python train.py --n_layer=12 --d_model=768 --n_head=6 --n_kv_head=6 --head_dim=128 --d_mlp=4608 --vocab_size=22710 --activation="gelu" --norm="layernorm" --norm_place="pre" --norm_eps=1e-06 --positions="rope" --rope_base=10000.0 --rope_fraction=0.25 --qk_norm=false --attn_scale=0.0884 --bias="all" --tie_embeddings=false --parallel_block=true --init="normal" --init_std_qkv=0.0204 --init_std_o=0.00417 --init_std_up=0.0204 --init_std_down=0.0017 --optimizer="adam_variant" --lr=0.00037 --beta1=0.95 --beta2=0.95 --weight_decay=0.13 --lr_head=0.00394 --grad_clip=0.5 --warmup_steps=372 --schedule="cos" --final_lr_fraction=0.0 --batch_tokens=65536 --seq_len=1024 --doc_mask=true --train_tokens=1046000000 --steps=15961 --dataset="wikipedia_en"
Each number is 50 + 12 x the weight over the matrix's rms, rounded and kept within 0 to 99. Layers, rows and columns count from 0.

# up: layer 8 MLP up, 4608x768, rms 0.0288, rows 3858-3910, columns 192-255
# down: layer 8 MLP down (transposed), 4608x768, rms 0.0256, rows 3858-3909, columns 192-255
up3858:43 47 41 37 65 34 50 46 35 52 41 60 51 53 60 59 46 52 49 71 46 59 61 61 35 51 29 60 54 56 59 37 57 48 63 88 54 51 57 64 51 37 41 59 42 67 43 54 37 55 66 57 62 47 46 39 51 44 67 48 36 44 61 41
down3858:63 48 47 40 35 44 66 54 54 66 42 35 51 37 50 45 45 61 42 19 46 50 66 46 59 54 71 43 39 32 40 50 31 28 42 27 40 47 55 23 65 39 50 35 58 42 39 50 43 56 50 41 25 55 51 62 70 57 24 47 62 64 39 55
up3859:47 57 40 34 50 53 52 45 31 45 67 51 59 39 54 53 59 66 27 59 70 39 26 79 46 37 51 37 53 55 59 80 54 51 66 59 58 60 50 63 50 61 62 43 56 81 39 42 53 42 59 46 72 51 24 64 37 57 49 79 55 40 59 60
down3859:52 50 58 36 60 61 49 34 74 57 38 50 52 53 61 33 45 56 63 50 39 46 47 31 42 58 40 47 36 43 31 41 63 32 30 42 44 33 39 18 55 45 51 64 46 45 46 68 65 57 44 38 49 42 71 43 61 45 39 24 48 46 36 41
up3860:71 38 42 52 40 58 67 23 44 26 56 49 26 42 41 56 35 75 43 48 46 65 45 60 52 58 49 58 55 46 45 44 41 49 61 47 59 44 40 43 48 57 65 51 41 38 42 49 47 39 68 57 64 49 47 60 55 37 49 52 64 59 17 65
down3860:49 53 66 58 59 57 60 49 67 40 67 64 28 39 55 41 40 49 55 41 47 29 55 31 44 40 51 52 48 34 39 49 58 40 57 46 37 50 41 45 56 59 38 48 42 56 65 32 44 50 44 55 59 43 45 47 56 60 67 63 52 41 68 52
up3861:72 38 52 35 70 53 43 52 51 57 61 65 32 43 48 63 52 66 36 23 36 81 55 51 57 61 33 82 68 51 48 32 64 54 54 25 49 51 43 76 35 52 52 57 42 52 36 41 54 53 37 67 49 43 58 59 71 50 35 49 58 50 44 58
down3861:41 51 55 72 45 64 50 42 53 63 50 41 47 61 63 43 75 55 66 67 58 41 64 58 44 23 43 37 51 37 57 57 49 59 27 64 29 38 60 27 49 31 60 41 88 46 82 22 63 24 60 51 46 62 29 37 38 51 59 59 47 39 48 54
up3862:46 76 44 57 63 72 41 57 37 73 36 47 43 55 65 47 46 34 39 49 69 66 74 54 49 51 52 53 65 47 27 38 29 38 42 34 52 42 57 65 40 41 36 55 51 49 45 26 80 70 48 61 57 46 52 51 54 77 60 66 43 60 53 30
down3862:31 44 64 51 70 36 41 48 34 57 40 59 24 31 40 57 77 49 43 25 33 43 50 46 59 57 52 63 77 57 41 61 27 55 61 59 45 52 39 45 54 55 68 47 53 61 46 61 50 32 44 61 53 39 51 41 41 55 48 52 51 79 62 46
up3863:35 63 65 65 53 71 39 43 47 56 49 51 43 56 58 62 34 38 54 30 56 58 32 39 47 66 46 60 42 38 81 65 35 49 57 44 33 52 48 32 55 31 47 41 68 34 34 45 83 42 51 51 70 58 56 45 51 36 52 59 50 50 65 58
down3863:54 56 57 39 76 24 47 48 47 40 28 73 61 34 45 42 62 48 59 51 49 40 60 44 58 44 52 54 59 23 43 54 56 34 64 52 58 41 57 63 52 71 41 53 54 72 47 71 16 73 35 61 35 61 52 59 73 48 19 42 51 54 31 45
up3864:38 25 45 58 53 53 66 53 42 58 64 48 45 50 42 51 49 69 69 27 55 41 40 50 52 61 48 51 70 40 52 74 62 52 66 58 61 73 52 84 54 51 38 45 42 61 55 49 78 39 41 35 65 60 62 47 56 56 40 64 38 37 56 55
down3864:61 67 56 34 30 57 58 43 45 40 30 40 68 55 60 39 46 70 38 59 32 65 64 59 52 51 43 41 37 54 60 49 16 56 41 65 64 44 45 40 52 66 71 61 41 31 56 49 36 51 45 34 36 52 47 50 47 43 36 46 38 46 34 48
up3865:49 51 59 36 41 45 77 50 63 45 31 60 15 30 36 59 59 48 45 51 48 46 37 57 47 41 70 37 40 36 48 51 59 43 43 57 54 29 55 45 61 44 60 73 53 44 22 44 52 55 52 34 46 54 55 51 69 51 40 63 55 34 70 52
down3865:44 39 58 32 50 57 41 56 49 49 60 52 53 46 49 24 65 55 35 35 53 63 51 60 37 57 18 50 55 51 51 56 53 64 46 35 45 54 37 49 50 43 45 33 48 40 75 50 36 52 41 52 57 43 45 38 41 47 61 58 43 52 35 51
up3866:64 54 48 72 60 29 60 73 54 60 56 57 50 52 48 43 44 56 57 66 60 53 58 55 63 46 12 48 52 32 60 37 62 59 27 36 53 49 29 46 66 49 55 37 66 38 40 48 56 44 39 35 50 54 65 53 49 59 32 54 76 52 44 39
down3866:55 47 41 48 51 41 42 33 60 55 54 55 60 52 65 53 24 61 33 56 37 51 53 28 48 17 47 50 57 72 30 34 40 21 42 50 60 55 42 31 64 57 68 65 47 41 48 33 60 71 54 57 44 40 47 47 53 54 51 54 43 56 74 48
up3867:42 41 63 65 60 51 40 39 63 53 42 56 40 47 53 57 47 56 41 35 50 50 40 52 77 48 48 43 60 62 72 43 58 42 39 30 40 48 35 63 65 41 36 58 54 48 58 41 67 46 49 50 47 47 54 42 45 64 20 62 60 53 53 34
down3867:69 57 36 43 36 44 45 56 35 43 49 28 58 49 52 53 60 28 54 33 63 33 49 48 54 39 48 56 53 47 55 52 39 76 59 72 71 56 45 53 45 51 45 49 39 58 40 38 42 46 55 30 55 35 44 58 39 44 75 47 27 50 48 48
up3868:63 67 70 50 57 56 35 60 54 52 75 43 53 39 49 45 23 61 32 46 64 51 59 35 45 56 58 53 45 50 49 40 60 48 48 27 39 36 60 34 62 51 35 53 52 50 41 52 50 32 57 59 40 56 63 53 49 39 48 39 59 59 51 64
down3868:47 46 49 56 57 66 65 60 23 54 44 46 54 58 51 43 84 74 61 44 36 52 50 51 46 32 34 48 57 55 41 47 58 57 58 62 48 48 22 63 55 44 66 43 58 49 63 60 36 37 42 41 47 51 37 30 47 60 66 58 34 63 56 44
up3869:31 30 56 51 72 27 44 43 54 53 63 73 48 40 36 49 61 52 50 39 29 47 60 46 47 43 37 42 47 40 57 42 54 48 57 52 52 50 53 77 46 43 41 61 62 40 45 54 47 41 46 41 42 45 46 64 57 74 52 77 34 46 52 48
down3869:69 70 30 32 30 69 55 49 66 51 47 41 32 55 63 44 38 52 35 34 56 53 34 45 60 50 51 50 44 40 65 30 48 51 33 47 34 40 47 25 61 54 66 32 49 68 67 41 57 44 70 65 51 30 48 44 55 44 58 48 53 48 52 45
up3870:35 42 60 37 55 71 50 69 61 50 40 54 57 17 39 39 46 24 59 41 60 54 64 36 59 48 50 39 56 44 50 52 39 39 61 38 47 53 54 33 43 63 53 40 45 46 52 56 58 31 37 46 49 35 57 49 55 39 62 27 61 38 44 31
down3870:32 75 45 65 50 38 55 54 40 53 62 54 58 69 51 35 55 72 50 42 41 53 57 56 48 39 57 68 45 30 53 66 59 53 62 49 21 47 22 81 62 49 46 35 51 50 46 40 55 49 59 64 35 51 50 37 40 55 43 37 30 44 51 34
up3871:37 47 61 67 64 68 54 65 50 58 55 21 30 47 51 33 30 59 38 56 56 56 36 65 71 36 40 55 56 41 27 56 51 40 54 51 59 45 61 62 50 34 30 63 54 57 49 51 73 44 33 48 56 39 38 59 32 52 58 53 79 41 46 54
down3871:50 43 45 53 50 50 70 33 50 63 58 62 73 41 49 55 69 44 66 50 61 42 55 43 35 53 73 41 50 68 50 45 53 17 49 42 51 50 58 47 28 53 63 33 28 38 28 60 28 42 70 68 51 53 61 58 68 40 43 48 31 53 42 40
up3872:62 31 54 48 48 44 40 33 51 55 54 68 61 50 47 41 49 64 41 47 45 55 66 36 50 63 35 53 47 27 89 71 49 46 56 50 38 34 39 61 21 42 60 25 51 58 45 56 39 32 43 41 39 45 62 41 67 37 53 49 61 46 26 42
down3872:49 67 58 56 57 56 47 55 51 38 55 43 43 30 32 63 44 36 54 50 49 22 26 57 65 40 66 68 40 55 01 39 47 56 38 52 65 54 60 55 79 45 52 42 37 48 33 60 58 71 43 30 63 39 39 62 49 52 45 70 26 50 73 58
up3873:42 62 54 52 61 50 52 53 57 62 37 59 59 73 38 56 38 36 56 31 50 47 39 54 40 51 45 54 47 33 55 38 42 47 63 49 66 54 53 41 45 54 43 47 40 44 79 46 47 55 27 48 51 47 45 44 73 34 61 39 64 50 41 62
down3873:48 33 55 46 39 40 48 52 45 46 59 42 37 27 42 46 54 65 56 60 57 61 47 53 59 55 54 54 68 61 53 40 63 87 38 48 35 58 45 47 56 47 50 47 46 52 30 59 62 54 55 55 32 58 43 54 59 48 23 58 37 62 56 45
up3874:42 54 49 59 56 43 53 71 49 56 43 54 32 30 53 72 38 71 53 67 48 26 45 45 47 48 55 51 57 62 66 35 84 39 46 70 49 39 77 51 31 67 51 53 59 44 39 47 54 69 51 66 51 31 61 34 57 36 61 44 65 48 59 60
down3874:63 62 41 55 17 65 50 33 45 51 43 42 71 52 53 69 39 68 43 38 45 47 66 46 18 60 46 58 52 75 72 47 61 26 52 52 32 64 48 60 49 37 74 57 59 48 36 64 55 56 50 47 51 57 51 48 67 44 60 45 63 63 14 52
up3875:36 42 62 69 50 50 57 65 55 46 58 62 32 58 31 80 48 49 47 59 57 26 57 70 64 63 64 46 37 43 50 48 64 44 55 46 56 41 60 63 42 57 36 43 46 53 76 39 76 29 53 44 56 44 40 61 55 66 44 47 40 45 68 41
down3875:55 41 58 37 55 51 49 36 39 53 52 41 71 54 74 28 78 70 75 30 48 58 53 42 34 48 30 44 49 53 51 46 59 69 46 52 50 21 34 47 56 53 57 43 71 52 45 57 37 57 50 49 65 55 51 38 43 46 40 39 49 30 41 49
up3876:43 57 40 31 40 68 49 33 44 61 42 50 31 39 48 44 51 40 46 33 67 52 40 39 57 51 67 45 42 34 53 56 58 35 38 49 60 67 28 60 47 57 51 55 21 56 42 37 56 50 42 59 51 38 41 44 67 47 41 37 49 59 38 29
down3876:66 48 61 42 59 43 40 64 51 57 50 51 50 42 49 46 46 51 60 76 37 48 61 70 46 69 26 63 47 58 62 62 54 64 55 72 30 66 42 34 56 38 47 45 30 47 40 52 49 71 28 69 68 73 52 58 51 60 40 66 73 40 48 68
up3877:54 69 59 51 44 36 42 42 48 68 37 51 32 15 47 31 58 50 36 59 64 49 56 65 66 62 47 13 46 56 62 56 48 30 40 71 51 62 53 55 69 78 52 52 26 59 54 46 34 61 59 45 36 29 43 55 40 36 64 49 57 59 66 57
down3877:52 56 61 50 62 36 55 40 51 55 54 49 42 44 41 54 57 42 58 59 42 68 48 44 55 33 57 76 39 29 63 50 60 83 63 39 36 40 63 74 54 38 44 48 64 60 35 40 54 53 58 28 56 69 42 27 50 53 65 52 37 57 46 38
up3878:45 42 74 63 58 59 54 47 41 62 66 52 40 53 39 62 53 48 29 34 36 40 44 50 43 48 40 71 43 33 48 65 31 47 44 54 56 55 44 48 52 42 33 60 32 30 46 45 59 61 47 43 68 68 38 60 44 31 58 70 64 82 64 58
down3878:71 69 39 43 69 43 61 59 53 63 43 47 54 49 78 37 45 41 57 61 58 44 63 75 28 39 59 33 40 64 36 26 59 50 48 49 46 49 37 66 49 40 45 43 65 46 46 32 46 56 30 55 50 62 44 46 37 43 41 60 36 40 46 53
up3879:52 57 48 75 30 46 63 22 31 45 52 61 59 54 49 48 60 29 54 50 53 55 48 60 55 19 57 52 48 30 67 51 56 54 80 53 57 63 60 62 51 61 52 61 34 70 50 54 70 50 53 50 69 42 70 54 57 38 48 71 74 54 29 44
down3879:63 30 64 47 33 40 51 44 82 46 44 47 87 46 27 42 35 49 60 81 31 48 42 37 51 49 37 36 64 30 55 65 40 61 35 57 51 42 44 45 63 53 54 54 59 48 50 27 29 45 52 46 52 63 60 59 65 49 46 34 31 56 51 45
up3880:32 58 52 45 76 58 58 58 36 40 23 67 36 37 36 49 66 42 40 47 41 59 43 54 57 76 50 68 52 44 63 46 53 40 65 50 78 36 62 30 40 78 56 58 30 27 53 49 50 66 31 45 85 54 46 74 50 61 45 68 48 47 49 45
down3880:50 35 46 41 42 62 57 56 48 46 50 39 64 66 60 66 47 50 55 61 66 29 53 49 39 37 40 31 50 42 43 50 61 52 44 66 29 45 41 58 65 26 47 64 43 73 53 52 51 36 56 59 44 40 33 55 40 38 53 53 52 60 58 76
up3881:37 52 43 44 51 67 48 50 40 47 47 59 53 32 58 41 45 66 44 47 74 39 59 68 51 43 63 45 43 67 64 60 45 49 53 32 63 47 65 51 65 19 59 40 43 55 48 41 53 58 55 47 57 29 59 45 52 50 38 40 65 49 68 32
down3881:64 52 59 58 45 54 36 54 55 45 57 51 46 69 52 62 59 37 69 49 36 60 41 57 50 50 47 55 57 59 53 49 67 26 55 69 38 63 32 39 41 70 44 45 66 29 55 48 40 60 48 58 37 67 45 55 51 64 29 49 44 39 43 62
up3882:12 59 47 47 58 70 54 55 70 51 26 41 50 60 71 56 50 68 36 47 57 43 57 57 48 68 26 43 50 38 40 40 63 48 42 44 45 51 58 49 67 34 41 41 46 38 38 36 47 60 53 62 31 54 53 41 44 49 34 63 67 74 66 39
down3882:73 48 54 77 49 39 47 57 45 47 49 24 54 54 21 46 55 39 66 41 50 61 45 77 59 51 51 43 74 37 68 45 50 54 54 37 28 68 47 49 49 54 59 38 48 46 70 37 52 63 64 47 47 38 59 64 37 57 50 53 39 45 40 38
up3883:34 24 48 67 62 52 54 46 33 62 52 47 43 58 58 58 61 39 54 52 46 32 27 44 42 54 47 44 57 61 39 40 57 38 55 39 47 50 64 56 37 45 51 47 61 47 52 61 40 53 55 47 38 54 58 66 45 44 48 56 30 55 35 58
down3883:55 63 46 46 42 54 43 38 73 49 52 58 55 40 36 49 66 61 40 47 54 48 73 68 35 47 61 53 53 41 57 65 41 54 48 47 44 54 46 38 64 52 39 54 56 55 38 51 59 60 53 52 62 58 47 40 42 47 45 68 61 40 63 41
up3884:56 43 82 57 60 68 56 63 46 67 62 50 45 56 70 52 55 44 31 50 34 58 49 44 53 30 59 36 46 60 45 55 67 43 53 63 66 51 62 29 14 57 61 47 44 57 53 44 43 45 31 64 56 48 64 62 59 69 45 48 72 58 41 49
down3884:81 14 29 27 68 71 37 45 47 36 26 42 37 73 28 44 51 68 70 47 56 68 47 72 28 66 54 44 47 45 52 39 49 41 25 51 43 47 51 43 30 33 53 57 52 49 39 41 49 39 41 64 48 47 55 52 51 60 45 48 71 70 54 46
up3885:56 40 57 66 61 35 63 75 44 57 57 50 48 53 45 37 47 29 34 43 51 44 41 47 42 72 62 32 47 49 55 74 48 42 77 55 63 41 54 52 50 34 49 54 48 57 41 51 57 61 30 59 61 35 48 67 64 42 47 64 54 28 48 50
down3885:38 68 37 41 50 39 35 44 56 60 61 40 50 47 58 59 60 54 73 43 33 54 50 54 51 40 30 80 41 46 50 40 76 78 33 45 46 37 44 49 43 50 43 55 52 41 59 52 62 43 44 39 46 58 46 44 31 54 66 44 37 59 52 47
up3886:71 17 49 47 53 47 56 46 52 41 42 40 53 50 51 51 44 49 22 57 55 47 37 37 49 50 53 64 34 28 76 32 34 26 40 52 84 53 45 56 53 43 45 70 44 49 18 65 36 67 71 44 55 39 68 53 60 36 40 54 45 40 44 53
down3886:31 68 61 57 70 60 45 58 67 71 44 57 50 72 69 58 35 54 54 33 42 29 78 57 30 47 59 32 67 66 36 57 42 42 48 53 45 36 44 47 59 42 48 35 61 41 55 47 76 46 30 58 43 55 44 45 45 78 69 50 43 56 50 54
up3887:43 89 40 65 56 49 63 48 61 57 51 51 27 24 48 58 46 51 60 30 57 24 47 34 36 52 35 58 32 41 41 56 29 29 41 37 56 42 56 41 56 61 38 40 39 36 47 60 38 45 35 46 38 63 64 50 56 46 47 69 53 54 70 43
down3887:65 49 32 42 51 65 50 46 22 50 26 54 43 51 59 36 38 44 64 33 59 44 54 61 73 52 58 71 53 64 41 34 35 39 52 59 20 52 55 54 41 56 64 70 38 63 62 38 73 55 49 52 56 54 59 68 51 48 52 29 71 57 36 46
up3888:42 38 65 51 44 22 53 49 49 56 52 36 43 46 75 52 73 66 50 35 67 46 44 47 46 51 42 49 37 53 39 36 46 50 52 57 45 45 34 67 60 44 59 29 63 56 29 60 64 47 62 54 45 59 47 57 52 60 57 28 45 58 48 49
down3888:70 55 39 33 68 72 39 34 39 55 45 67 53 40 37 53 50 31 54 52 38 36 25 49 51 31 64 37 58 33 67 66 50 50 54 51 49 53 67 28 38 62 43 51 41 60 62 33 42 61 63 56 53 56 62 35 43 53 57 61 67 54 52 40
up3889:66 49 41 49 59 51 39 51 46 60 49 39 64 25 61 56 52 50 37 59 52 50 52 50 48 62 33 34 68 36 60 44 28 37 31 36 48 32 33 51 67 59 39 37 41 49 49 65 43 60 41 69 60 35 37 57 35 51 46 49 45 45 46 32
down3889:42 53 46 43 36 36 48 37 56 41 47 60 45 64 36 37 38 53 83 47 51 41 43 40 53 32 71 67 54 49 44 50 49 73 62 59 50 61 62 68 46 47 49 58 77 47 65 42 49 45 37 31 47 52 77 36 51 46 51 43 43 56 60 47
up3890:38 57 59 44 59 50 51 47 61 59 56 51 47 68 47 44 41 45 68 61 46 48 55 54 26 30 25 39 74 51 67 60 41 61 65 53 57 37 74 42 45 46 16 57 41 58 37 83 52 60 59 72 40 45 49 37 48 43 33 51 37 55 32 56
down3890:54 62 26 61 47 39 53 57 47 55 40 48 59 49 44 52 65 71 50 31 46 48 41 51 59 54 56 52 35 50 40 43 54 45 43 47 41 62 53 37 37 49 67 45 45 27 60 29 46 47 55 64 52 63 46 60 68 56 51 56 46 45 49 52
up3891:46 42 23 65 56 63 41 55 12 40 54 58 61 56 70 49 76 30 48 61 79 23 48 57 66 59 51 36 33 42 48 58 49 54 68 35 50 49 56 50 43 78 34 48 57 39 56 41 53 53 59 56 63 50 56 73 36 53 58 52 42 51 57 53
down3891:38 38 67 58 50 41 46 57 60 48 70 26 54 31 33 45 33 85 57 37 32 62 48 62 58 44 39 57 65 34 51 61 45 55 40 53 56 54 49 55 63 40 52 42 54 63 36 44 42 64 48 55 44 40 40 52 60 56 26 59 57 47 45 40
up3892:57 58 46 50 46 47 50 65 48 63 65 61 40 46 21 64 48 76 33 53 49 40 71 56 19 54 61 54 53 31 63 58 44 46 61 53 55 61 60 21 57 57 45 67 48 60 53 28 47 38 39 42 61 44 54 61 49 27 48 58 72 22 52 57
down3892:33 63 71 51 36 66 68 59 52 37 40 52 51 35 59 73 60 83 44 52 48 41 79 53 49 74 73 53 51 57 58 42 58 52 67 45 49 76 30 49 63 46 58 53 64 31 62 46 11 46 40 52 41 30 64 69 45 41 50 45 71 27 53 41
up3893:40 46 43 22 57 70 50 68 64 55 64 45 42 48 33 54 41 73 40 41 55 49 52 46 53 46 46 38 61 69 64 48 43 39 56 49 54 35 71 29 34 44 40 53 30 73 51 58 44 41 48 56 39 48 57 49 50 48 55 54 64 58 66 50
down3893:51 58 62 61 62 36 55 56 59 61 50 44 34 72 68 40 21 61 53 59 28 47 41 46 47 58 54 58 38 43 81 51 68 00 48 50 60 36 51 70 63 67 65 62 62 46 35 51 54 57 40 69 32 26 44 62 59 49 79 40 61 75 22 69
up3894:53 73 43 51 38 69 82 57 55 53 39 48 59 51 66 59 70 49 67 22 56 35 58 39 51 33 31 51 61 42 74 64 65 49 47 54 37 46 48 29 50 45 59 39 36 58 51 25 52 38 55 16 66 54 88 65 63 49 47 50 43 43 53 34
down3894:71 30 64 67 33 47 46 34 46 35 51 60 38 59 55 41 38 47 50 53 28 75 31 47 50 56 55 69 52 48 61 63 45 36 44 60 47 33 56 56 60 66 47 58 56 42 40 31 68 45 48 38 41 33 34 44 45 59 69 49 46 35 42 60
up3895:51 65 49 39 61 45 29 30 45 54 41 47 32 34 64 49 42 44 54 42 43 33 41 61 38 62 44 21 67 57 60 62 33 51 56 51 54 65 50 46 45 71 48 56 38 59 48 64 46 53 41 38 63 48 64 65 67 47 45 41 52 55 53 52
down3895:54 48 51 61 30 39 51 61 46 52 57 50 63 52 53 52 40 66 48 64 69 56 63 49 51 44 53 74 62 56 43 57 47 71 58 58 54 25 47 44 56 26 57 41 65 45 42 35 43 55 46 64 36 55 23 32 39 63 61 47 50 49 52 42
up3896:29 49 52 42 54 54 25 50 57 62 33 55 46 47 27 52 46 46 51 41 58 29 41 54 61 47 43 47 48 39 46 35 23 37 46 74 46 66 55 52 42 42 71 37 41 43 54 55 42 56 45 51 43 66 74 85 53 51 51 59 50 55 24 55
down3896:52 52 51 68 55 67 66 51 31 39 52 56 68 62 53 71 35 59 36 66 56 67 60 63 57 40 58 59 54 47 68 56 62 73 60 51 50 42 58 55 63 60 46 46 46 49 38 51 53 56 50 43 46 65 47 26 53 54 44 43 76 50 71 77
up3897:41 66 37 33 44 34 58 45 68 51 30 32 56 51 52 63 61 65 21 68 61 42 39 59 64 36 58 47 48 57 36 31 70 34 42 57 11 50 55 45 70 55 36 47 43 69 59 47 50 42 76 65 25 53 37 45 54 56 85 66 80 54 41 45
down3897:64 40 53 45 53 50 41 35 46 37 47 59 44 43 40 49 25 34 56 58 50 61 36 62 42 49 48 46 57 53 43 54 27 85 58 41 46 28 61 30 29 61 41 59 62 46 42 51 27 83 45 39 48 36 66 49 52 39 54 28 37 36 48 29
up3898:71 68 71 41 62 59 50 45 33 50 50 52 38 47 34 48 27 47 41 30 52 42 51 48 34 40 47 49 55 33 57 35 58 62 51 45 56 35 72 30 38 53 52 55 40 27 31 28 57 67 42 50 57 47 51 65 53 48 56 60 53 48 24 29
down3898:45 38 27 43 55 41 33 34 48 60 60 36 60 49 44 46 59 55 51 49 37 55 50 80 56 69 67 59 78 48 50 31 53 39 61 37 49 56 62 54 47 33 41 42 54 62 34 58 66 54 46 55 79 39 50 55 55 55 71 70 42 55 52 57
up3899:60 41 67 59 53 42 42 26 71 51 40 67 28 35 37 45 65 41 50 58 60 51 23 58 60 63 40 41 51 46 46 42 31 46 51 71 47 58 63 47 52 61 48 45 54 30 19 61 53 45 56 63 39 37 39 59 58 69 59 50 39 36 50 54
down3899:54 53 49 45 48 65 56 52 39 43 51 52 55 51 68 56 42 72 64 37 36 45 53 59 49 48 54 44 50 56 56 75 61 65 53 20 45 41 40 32 39 43 47 42 56 51 39 38 52 43 37 53 50 66 71 44 45 49 46 52 50 52 42 37
up3900:53 41 57 49 56 68 48 45 60 53 77 40 55 46 25 67 39 42 63 24 69 56 53 50 38 49 75 38 66 49 56 37 36 41 53 64 49 48 61 21 61 53 42 45 61 59 56 36 51 47 29 29 56 50 51 52 52 59 54 57 53 49 47 47
down3900:23 75 44 42 70 16 44 37 56 53 59 53 44 36 70 40 56 24 53 48 00 61 39 37 66 56 48 54 56 57 59 66 49 57 40 35 36 35 63 45 49 68 70 52 36 56 57 51 59 35 71 61 38 34 34 62 33 43 56 43 23 56 66 55
up3901:45 48 49 55 59 38 40 53 46 42 51 38 50 38 49 70 46 59 53 45 70 55 23 77 42 41 43 56 52 51 55 36 40 44 53 56 61 53 58 51 57 56 42 32 46 48 59 52 78 55 37 42 36 54 47 50 68 58 58 51 38 48 47 37
down3901:51 55 53 48 36 50 46 50 55 52 45 71 38 54 45 45 55 53 52 50 44 47 72 41 52 55 36 41 39 55 32 30 58 80 61 45 49 40 46 61 31 43 56 68 74 57 32 52 34 43 45 57 54 44 50 61 31 44 48 44 67 55 45 64
up3902:22 48 42 41 39 64 35 45 47 51 53 42 28 24 38 51 51 48 56 64 45 56 58 57 62 54 71 44 52 40 54 69 49 31 28 55 39 36 60 65 42 57 50 65 32 58 45 49 62 49 37 49 33 51 44 43 48 45 52 49 55 65 62 44
down3902:68 54 57 42 45 39 56 58 44 51 51 51 63 52 49 42 61 66 56 23 17 46 61 50 42 59 30 44 45 64 58 58 68 43 56 57 52 58 61 49 59 47 51 27 52 71 62 65 51 59 57 59 56 57 51 39 46 51 28 50 43 46 39 55
up3903:54 57 41 34 42 54 49 29 64 48 42 60 60 58 54 60 64 54 57 62 50 44 51 46 54 47 49 29 46 61 65 61 44 45 49 67 44 36 46 53 36 41 35 59 51 45 30 54 33 62 40 46 55 53 33 25 43 31 50 65 21 63 39 30
down3903:44 40 66 65 44 37 50 48 48 63 60 41 35 26 51 59 42 63 57 37 35 47 46 57 57 63 55 68 50 34 26 37 41 46 45 40 61 50 45 58 60 41 70 48 61 52 62 55 53 30 58 39 50 65 58 59 33 56 59 57 47 33 48 65
up3904:70 61 62 55 51 36 81 48 49 53 51 34 46 48 33 58 62 35 38 57 50 52 51 36 42 46 54 57 43 44 54 26 38 53 63 38 36 29 45 48 44 67 35 57 31 51 41 42 40 52 62 53 57 44 61 41 35 31 37 42 54 53 53 43
down3904:47 52 50 46 47 56 42 58 51 46 43 59 61 43 45 44 40 64 58 41 49 52 50 62 37 49 44 41 34 53 47 74 53 50 32 78 51 65 43 53 54 30 55 32 48 56 45 45 53 46 54 59 59 57 43 57 65 53 54 60 51 54 48 46
up3905:43 57 33 56 45 63 45 84 60 51 48 53 45 26 57 60 41 44 52 38 43 49 35 61 74 49 53 49 49 47 40 32 80 29 59 54 48 55 47 42 55 55 50 34 49 55 46 56 45 41 41 63 63 08 49 43 52 53 62 41 57 42 18 61
down3905:46 33 62 46 74 45 56 46 29 41 45 69 54 54 26 46 72 57 50 65 40 45 49 38 35 53 73 45 57 33 47 73 56 83 36 34 44 40 38 63 49 59 45 55 55 49 53 43 41 39 53 38 47 58 54 53 74 54 49 62 38 55 50 48
up3906:63 31 68 55 72 32 41 58 62 51 61 45 48 35 33 79 56 44 62 66 69 42 70 42 66 43 63 46 50 31 41 57 51 38 34 41 52 50 55 34 51 32 47 44 53 73 58 51 53 35 50 53 55 37 76 44 66 56 56 29 55 33 42 57
down3906:62 56 69 35 33 42 56 35 50 53 55 41 49 49 58 37 51 59 40 46 41 44 61 54 64 53 15 52 40 65 44 34 63 28 53 60 43 32 74 47 62 77 60 65 40 33 58 65 36 69 48 56 40 37 34 52 36 49 58 66 30 74 39 57
up3907:52 52 55 45 65 35 44 52 60 64 51 52 47 44 21 47 65 59 47 54 61 57 44 68 35 25 60 64 75 43 39 27 46 44 42 44 33 37 56 30 59 52 35 43 47 47 48 48 59 66 34 45 37 59 61 60 61 54 50 39 51 37 65 63
down3907:65 70 60 66 39 55 60 58 49 49 60 49 43 42 65 51 35 78 43 35 43 63 55 35 50 56 35 52 52 70 49 52 61 58 44 40 59 51 53 46 49 79 62 42 60 66 51 55 51 51 56 33 46 46 48 58 46 50 45 40 39 45 37 33
up3908:54 51 59 57 48 57 50 47 42 47 51 58 47 51 33 40 51 58 45 38 35 48 52 57 61 53 46 53 66 74 53 70 28 57 49 47 49 43 61 39 49 33 87 44 51 43 34 76 47 53 45 45 39 53 66 28 61 37 64 54 45 70 58 51
down3908:32 52 58 49 57 53 44 60 58 55 52 40 23 48 55 48 48 62 46 66 46 48 37 46 23 42 49 29 54 55 47 40 64 66 56 53 49 59 53 50 52 62 47 65 53 83 52 39 55 46 38 66 59 64 52 75 37 59 51 48 47 32 54 41
up3909:49 54 54 37 53 46 43 41 60 49 56 43 51 37 47 56 58 53 28 57 62 36 67 31 45 56 47 24 38 41 68 44 49 45 28 41 47 39 47 48 32 41 35 40 49 35 61 60 52 38 39 47 43 42 40 54 47 50 35 52 55 41 58 26
down3909:59 44 56 64 51 63 83 32 42 44 69 49 59 42 48 57 54 49 44 44 39 43 42 83 51 65 44 79 62 37 44 44 57 23 31 63 53 62 53 60 58 39 73 42 45 61 65 44 49 55 36 48 50 44 46 28 60 39 75 32 58 65 34 54
up3910:48 30 45 29 60 66 60 62 42 68 63 73 49 48 43 51 54 59 44 54 48 45 35 62 54 52 63 53 57 49 48 65 49 38 39 50 58 42 77 34 56 48 48 64 52 31 49 43 46 34 52 45 46 35 52 57 73 52 34 53 46 50 41 54